Each number is 128 + 32 x the weight over its row's rms, rounded and kept within 0 to 255. Layers, rows and columns count from 0. Numbers have three digits each. The size before them is the row's rms in percent of the matrix's.

# layer 4 MLP up, 2560x320, rms 0.159, rows 2516-2559, columns 160-319
099:131167134137177099156106102115111176149090054130139067115089065080110189138131138113120175106204081197092106076106122145139118118102076108137088163131159084117084113155166158164118141163132144118153172080160147179161131148153135143108168111172118116138172119118084151135124178085126099121124157150146121189120158154156088126139120151081186116137105182126127110117144153077173081126097112139115085126151148148116097121175111198135113142164166160143136140136110160122178180191153139
100:125099140084187150152156137135110176137122167107086142129135125144165119155173088117182161160128159117157146114094098114103123110156132179131139194127089126155137120161125142115115163088129128125090126114169141184132113074082117106206120129145168138172096132129091236147147180186126134138118114121114103140126105186100100121122133100125162077121128073154094148106134085048117102110107153077167146096128155191089129180138105057160135106180091095068082099151116122092122173135101143
100:195071117040104163105147084101093119193080134146123155094133098134118175094103117151144117134067144147090083060054128157097197106131111136127107108127175146138070138153175112197151102141093089154093128096094126121101098087152098090137143130170089141146143142150105061108114118108162086094081182106156139120120141093160128139132124180128112076125122140110125133119089113107175141115120164138145147095105141161108152092130197147208130126133083077101111180106141138118095156214128133
102:099098109103219113114103130082175107076146121129033191128119119093160128073080134168100139091128109071140185161103123147111156099153140137143129174097155123136148155106195159138147111102192166170083103122154162155151127107191128107151163150070097129070116135109127099131158172117137143107117082123129127085123117097114169100107150184165120139142152180134103132129153094104086150112192155082137124125125164128186104086126157075081128144200126085076118116125054168112118094165115148
098:100184130145164111122138088078092101064178115161129149123169151144159030131163134161126141103133101138145147116128154127181131181156119140121152041095144161152129143073154069111206092092109128179123137145144145131152092106141125138099121159136116066167159128161144088126118142125113139156158141123124140112176135150120138138128146140108149056155097175131119118054096175063102051100107091176099185160100117184111115103139140180152169124158157126114102096115081147140118128152140196
110:153153170145146203080149193080162179154108122098133101121092181116064109115117113119132115091096095126155136113080062123082187129079131068129092103133159090134135106150202124118111149103172111095129181135051120149074142120147156114123138102071135167077104204155156104095121101130128151140142116110162154036119143120126110131093195120170110093152149087136164142117128094110179174126137126126141170132156132173097126141108134137118146172126130138133141076100152103136144135217095110
086:108126118111164193140144098101115124177113096098148099144149086124197090139077113161168160173126116145066142134149148130083078144155151117133123124146126107129134144092155133160138129128181159130138132105040130122159093108184072098134147128101113134136160089102139109156173166139122154103141131105114132150180135098101119180124188153125163095172133132058133161142079118125116164125127052146138115133157099151131103135179182075132099154119143149110137175141122218103114147098145064
091:133131093138113093091109062184113143126097126098183125127122098076172125176107102081131189105075109099127129112135176066113179104122107113099076113088222116078085129120135137131169117063113150134105067119128130181103163149137109101076155157095148180086155117163135181136117079128159122089134063075162132104129155077155083133085098098185095099140099090181160133103088108141137131113102110103144195118125093160133133125127123186152131134120115157117133090089128163099145198128143091
101:087100102085109131116173230202088108147142091158153151215113113113099127148063077138138112124121128129178132126076122136171115105138091123135123105139116130152105077178132138162168110106143147170112087107136204115160157105119104107123160143133157104055131131082149181126184124104084126075150042133146094086123129150146153097164067137092108162114121136113162139111105096112174187099086106055135103136178102128174141171131129120196145173085115182092158149101120086091094119077140100
106:038151136070111170069110121105175148103135145165165064076175112103137125167079107147142118070206068122149119175111131148145093144134100146115096110107152173109126103110103128148147142150168129122172083150093134164197097151169041093093162110106180171135131110130128144117188157150141087122139132128049156109119117180149150142170097111126132090052124127115112146133157235151121122111138083115053096146059150107150162137100172108157101115143158149081117100121104147130145173138074187
100:154159088092132127141148215118123135134151127083130184126156134111104134119076125145134109119162162130195190191167087127163095118157195146143147146132101078109140168171101107088131125120118069106111109086106124124197134122162094131154177115207121123149182076136139141178143135083134117138155181114103165156200128136161133104150086096129133160089108110154076176138129139148153154180126150151111090132214126112171135181117108124130149154152184130129114121180142183127124168157141130
089:086135155106125156149177175089131131127146220144147118101098126173119091108147088117148164105143128120110092143063127228168067169165091143139125151135140128182145133166127128186143097127085138198156158173119131144102074099136169111076134167132115129137114182095148100116146118149113071151147146154156140115158157147160168148091089107133114090145118129159096153127112072174143162118113126110117180152118168111150091168112126103093132129131085168145144168189200195145172107139150125
094:092091075129079144122139100147132083176137197095144114098131114193121140142198207120156123141118106132165126147151098131190166135147158104102102167126168106152106137205154078121140117057076127087126141119101127147154118119127097143088157119183148129132112082214125105114137079136127087169111144150137150083108122114132198086175156103084163097096141096087110073128099146104148138069094104127176115138095120102122172143184123130145146088083146095160126072153091119104170180172074190
100:117147149086135109144152144149094098121200169092184088124209136167189134129112119108119135063101133130142078034144159127124144158106136140109115126128126135122134110111053141106139161148115097123114146146155130140116112146080167140139149098086084156118079196120101144114107144190069128164095127171122093130144136122120159113084032121169126138061100118112147097151139126139166174160120149113157070037119117176076137143125155135132110130140113184187173199116154132188101076168095144
093:112126131140115102053138122169121156125175112144113142092156093189163078052091152121108192129114141169113121089163195171166123112147167109071122090137075129149161166137141118126143094146119159129170136114106091155098119091115148156119100197123143189118092140122082077114183130165083072144142131126178094112090129132147119118158140112143107131125058196129111136101035150087123219185094169123142131137108120083136069172150160152177112085185070107112111102143133093162122118155097122
089:098085158167134125128077134121158149145154202083154160127108110119158112144060084126225114118112144119122119131122156092153104088092121133086161222168119119144193175153154094141120093220125142120102067091156168124143106114183151096109064164136079199178157125112114178186165091188125107112097130109108116178119091165142132111144117090125173119139124114157085072164125117138097140096114053162120188161103178152094115157160125092163131101061135113154159169122089101111111168126178059
091:134203131172104086141163065148144131173171188160134100097186157133138093165145172094118145154158145132103159155183149170139111094163099143124060132133153114108106038127143138121193160129162127110177126194191149092109154097169087135069102123141091110134139198098152081094096141139116104137134114146128117132082106169103100145142184202095131150155091171108150083136156125117169160142096049116101168058153106125069081138165159119147094126112084162114130127143056142160165180121164148
104:107099134146113183134148163135179145145131089129088123136181100145101108182166125103163119169117147150177099144142112165205163087112094166106180066150071120139158132071149067157149118096131128079118132113079173115105070083171124097077108136120106128148154090112071114140134135090153126158072188121066129134151132124114097073180140137133092129093135131092197174117123106088099165097131129184147138081129094132130140187158187147175141111112127217119117118121124054137147108117123218
090:133197171128133087098130120169101117171129140177140161120109116152094107086151155145094143144151149094157141132130148117099099149163143181154111177116128159164194127110161060075161103121136117135129139107138078127137178103085179182097095147132112172124105080112210147139154138119056096112120109083124157164088180104139159168188141174114104125102139128117102117157149155170176117099124100148185154085131119124151054152185122122149149160126169109106131173136072144117127172096190161
107:124108128143151121131128098162139124133120092081093089154166070076131130058120157102155151151146112097167175156135170153150148128144109087189182072142138121138147091096136089070101146114206096152081154123142124090135090151129151108093129164135119123159088077078185154118093100078123179154178023147183103137118164118115084172098129154132085146127144075154099177073143120084169147097100192092084176119091140108096168128132088165162148144083152106089089127148117101132127193107130153
092:195078078130082137152126090145104130150151117164143139159152117142143140131092128138125171161123156099050103102093131138118139082105143105154056110105158113089101088175151164134157110210095099147137122089144138161159143107135109084146143098136120128095165112142114149109147127130144197135159154156092086135110077109151142141154096061220089116113133103112167068079112108126143079162067148071098152126130115154126091135116070132118183104144153114151143128186129145124124152104135198
105:093115090191141071082095116118149104121142150086155161119162124073049155115114127141095090104105188097173141133139145139152098144081180173098196072096144121117128127157118202113146134104134092132073127195125144151167080139121103120101140062160126135095098111124121117142063071100215140113163155111096101180168084108139085159149117137122080134159180213143164167145151070164118162170140157176066104163158150126158090109147180120108137138136145159138171147121109125088095165109103146
098:102131155102154104091165127115174097100110071170094086148128087117172156111170184074097147125080143129180164142081090105149135140082164149180096133092157157173089071138139168113134125187078123148141052112123074137075129144141189112125122123160152149092103143146148117149095115099123072185116104032157140079096137139120124155134179124166175093164084168114128089099139121123145130133189105106064069141113130117091161139138152121142090130126184101165147115148194091051130101128178115
088:103156164147105084107203059129161148119102152127068094122111161095091137126121159141148127125106126152149212193111106110150104101182163110105121125167075156132137163133111172140128114071099134127142102179177057148095147173091151153183072134092144174185141095145086158123147072105084110156108119100196145131180176116130072105100100167144150124123180155174194148127118100115165195122147104121171158129135093184118167112104043100146106182071147107103164167112132115182151148119182109
100:101152103127075190120094125167154151159156100064163098072101100040129116109134072171173119171157111103146171192106123092119162186133106078178136112172131107138184146182102102107091088145168125078124159091108114105107142136099079092121208061163103119133128146120143116159115135153083113109113105145119062187130112119100128232173137097185144101208118115134117143155114100130130145172133140141096123117056148110154149119079194113138131108164112132112148088113104094147142114138110143
108:093150148149135120094132120159179186150115156127086152162130099138091120151121178128122108089136178129150195083103145135119143142095110146140153157124100101170131140155135206089148102117161126139147171115155097138094098166147149120111139154044168122157148097094113107140123174143148153154119145121111069055141108130153097120142161120149141131130123076160113102084081108159143124102197147077119160174170125146188189084141047133125142146143195106167144094141133157156080137153105114
095:130075071123200166151098138129121165116096096126104170052111179129133115127131113131159142101120141155124106142126107167108136161123051130128129137109188198047092060152151149141117159134145097105143096100096099116091129135148134087138139137097151138093108213097091133096104105127103115164179100072186174142110086131083063041115107159146097165136129146084163142138137093090130091172146147134099174111169163090112144176090098140151108103092124108100122165095123073171102129122076108
106:130186144104092118135152096123157081143131153149114145210135188140093142123138118136088157109150069088150077093133215092099124094134154169121133097096134169160163076152115181163115079145108139209162144112134105143105170196139166159185150116129076109129122142238156153111142106123104166165097115135108110199138115079143129136175118141117079141099140108103111110141128156103100133060133124070163143114141094110175110141067093111089081171112129119166097094150091107133116137084185130
107:126139104147127131095085106130168066159122159121108161086118122096103153149092144153085090118181095095131136091096118131137143141118097163147130049129164113163156107160094174173117125131150151134172154105097141137133146156139157175169193107112125210173080117109126098146149176114185130175089135110107134078155092112206161083163118161141102124171130127094095058118116090099186144120122088094198112146106139134121193114125164131098129055195119121079132152123159087116161104053094157
090:095135177149163102163130119153095121145136139092181167114113141149156145121128122125092135136165111104123129129081117131180090060126196136144104099176095153168158131128169115087106108188125170092098184103132079150115127090162065187159156086130167092154137097115094110059204134185084130118070078144085136167147145146169099111134114118095117152096164175099124130121162153204132117173144146120123101140067098126162141081083111127161133090126166124125156109120139159096090182109129112
109:149120089096145138115085114116130129133138126082178129146132098130118053131107182111101145151081060145141108108129162139157078124128152165140101113100151108080128117074098125086156074065109124149143106069143096191179099139150159135148110120077168139071121177149138154136110094130183136141128087144177131158125147120090160104126176130135120109144147196186102137149182142017183144114162075119080118115119214129106137142140133094170123097155089128220184120163197138105112145207167131
099:079118131125156114148112103056139156066175138136132102135076173093058115109118139113144119103136147146100143110155077152091150113118151070096177114067161128158148126158174148074132101132101097115024092174078166142143123111172063114113126086124083155124118145092136173142092106126129120138094163142098118073127121072111094141139171126132091146154139174187097166111160084102187183124131139087091167133128130172160171119173133102162157169137129103128139130134145091074113111130062077
098:170114103132104090118150115143110171099099159071122145129150122113168157159121149112125149104106099064168154111070115128150066051135127083155137146112127129144073166174157135112122092115081106098099102124180109114095130098080130103143149090059128089121163183143088126124187108128149167156100112083113141160176170088146056090111131079091108148130160099156095120117139232134136187128101108133131124190191184129195122121139093075139149130139114101100137175092147123134115163106147119
099:147119063109154169078160080112068163155116157089129148123135201142138085145045126148142111156119118085063116142158146093121113109149161090151137094173138073148164165147111153107109144130084066142098132123212116141124093102074100131106111100136155113135184102100055156117148128183107131151149149174169120160106127141174159172130166118201162156140130173163124153076145127130132148113099090141147121109111194152154130139147186064161114111157167103140173109118122120052109065159146113
101:118177084146145103163158108133117140140138087163073135100205127130138144137090155119126143121115187112116173079158112099081162142112141166148171103117178099137077124138125159096101059093119175122106074155140123135124107177150156077161154194127142185088123103122150149062139149095166128176155203144120141149073167114141127161126109141113189102074161091133101128188143073121152151166137118103137147161154170149132154107211123112200149127106149123144152157158108087146077150090139108
101:095150111128090196138202060118162133112119135119133108106194147181099157138174106178093128123138083111109145156071169131084133109149094127094133084147099150147133141112167135130216125092130101155149152185143184161110143104115111150094173102185159146130102183133147188107211108164172065129094099107093123082127144140131133147156123104092082156128123111190140156148117145129130154153087144117133093100103131138080120142154084147134121142133133098093099152145062145132165147137136135
106:103109107150112123132084154100087104123113155121121136139144099152112106090132168123082097081138132177130145160155143129180112182162062114112068156143114116198179137170114071101109110116118191143166107161143173155118156110065083112140133103118140080164185145142202040170180045113152130173137120124134138067138126119166138140135114132172153119123146152146116053157133101157148155134151097155123155119110077144131095161142159174105111125114112108123131093146081132114223179165138189
094:118170189136071134116126169150189118142159072161125142132139076115096153115125152152118069148119151070130148198080107111167130061149124126126158120131072151164068120108163114082124083156123113133113165125084222137095098108144064155167124095166115125135169104128152077129144147122119140121108108111164111132089126088119093110192175124067153160127108160134170129150172081101100123124168164143073158155117157101152084139124133213077090115170112079106179215151147144105085161130177096
097:100076221140101118155128138155080105081092053063090138122123000126107132114125144151171176135118054115143155163131099150179135163201160101166108106170095161109139172166162042128102108102139161139141145118145093168060155145129145176142168114141121132134193108112118148066108098114079081134119130185133081149080116093150029153136148114061180120111131179086085121187145142113185126134135065110150174157099112143124101125142158146144113111108130119101137172136110169114138119072103150
094:091141134138127089130170117097123113123156141148064149050046041124100123144114167085152130221136052157132153190122159103105103154093069117137074126150112150137133144149177173176120136097071133134147125138148091112098155128083150118105114150102155117156119139163064110095178124155108156162099127153107124103186073172102108053090132098152118083173134158184126126150091126128131148060168143068092195128084122132146146157148118127148138111084127116139084097094171170138176150150137129
102:131160134104255168174099190103130141111087120127137088211097132137138109125158150150139148137125156089163087119143122156160169193118171115155148150170133103153102108143115136067127123080175136125103133152145122117120076121124051157165180119079099112143143126128070163065125094069136156118142116156150118084157155139138051138142219134156146140150135168096091186116085117134143164177147123119115125168059084147135163114101178122093113159125094105139160141133164169120159136090179090
103:177122134114133130144079136089126100160156185103074115123140143072142183146156141124183131133151119191154144130130090092125120164092091169117099100127169146137145138153155093153133069110112149119029148122135092118136075086122176122093127091166143138101086137132106128155168149120130138045071156134105185117125117066116087108191057148152109085132079150136130085126098140101158151126157144173077128118109121104154072079127154141140115138133121161123118165126166157111153098090171147
101:119143093105085221080109123136176156177138089161090077083113135044125112121119183177061154147102208163121180113083141102054114118187127101128111177125096146090084090166117104091136069139128121142153169116142087088151176138125134124104101106119122137154061129151151169127118160173092121170129103118105109086131094102125144182134134165108111136128127145195094163081099139043172158111118110138133129129097154142078131113115102153150107165121160133117144107128104112108166073167136090
097:115092137128174113097207138125195108101127192163082111134157166139059109098055165133082124088118100155173161042152119108113124098134111126151149168146111071202177118064181151144116121156099072136127100120176132114148190140134145095145166132101113141141102148200110097091128173141139075131124133097110117096165120187098101132146067105080170113114150084118132182098125089139090175174119116060076116150104159147146152148172125121139123162134133141059128112148147170142120112075138104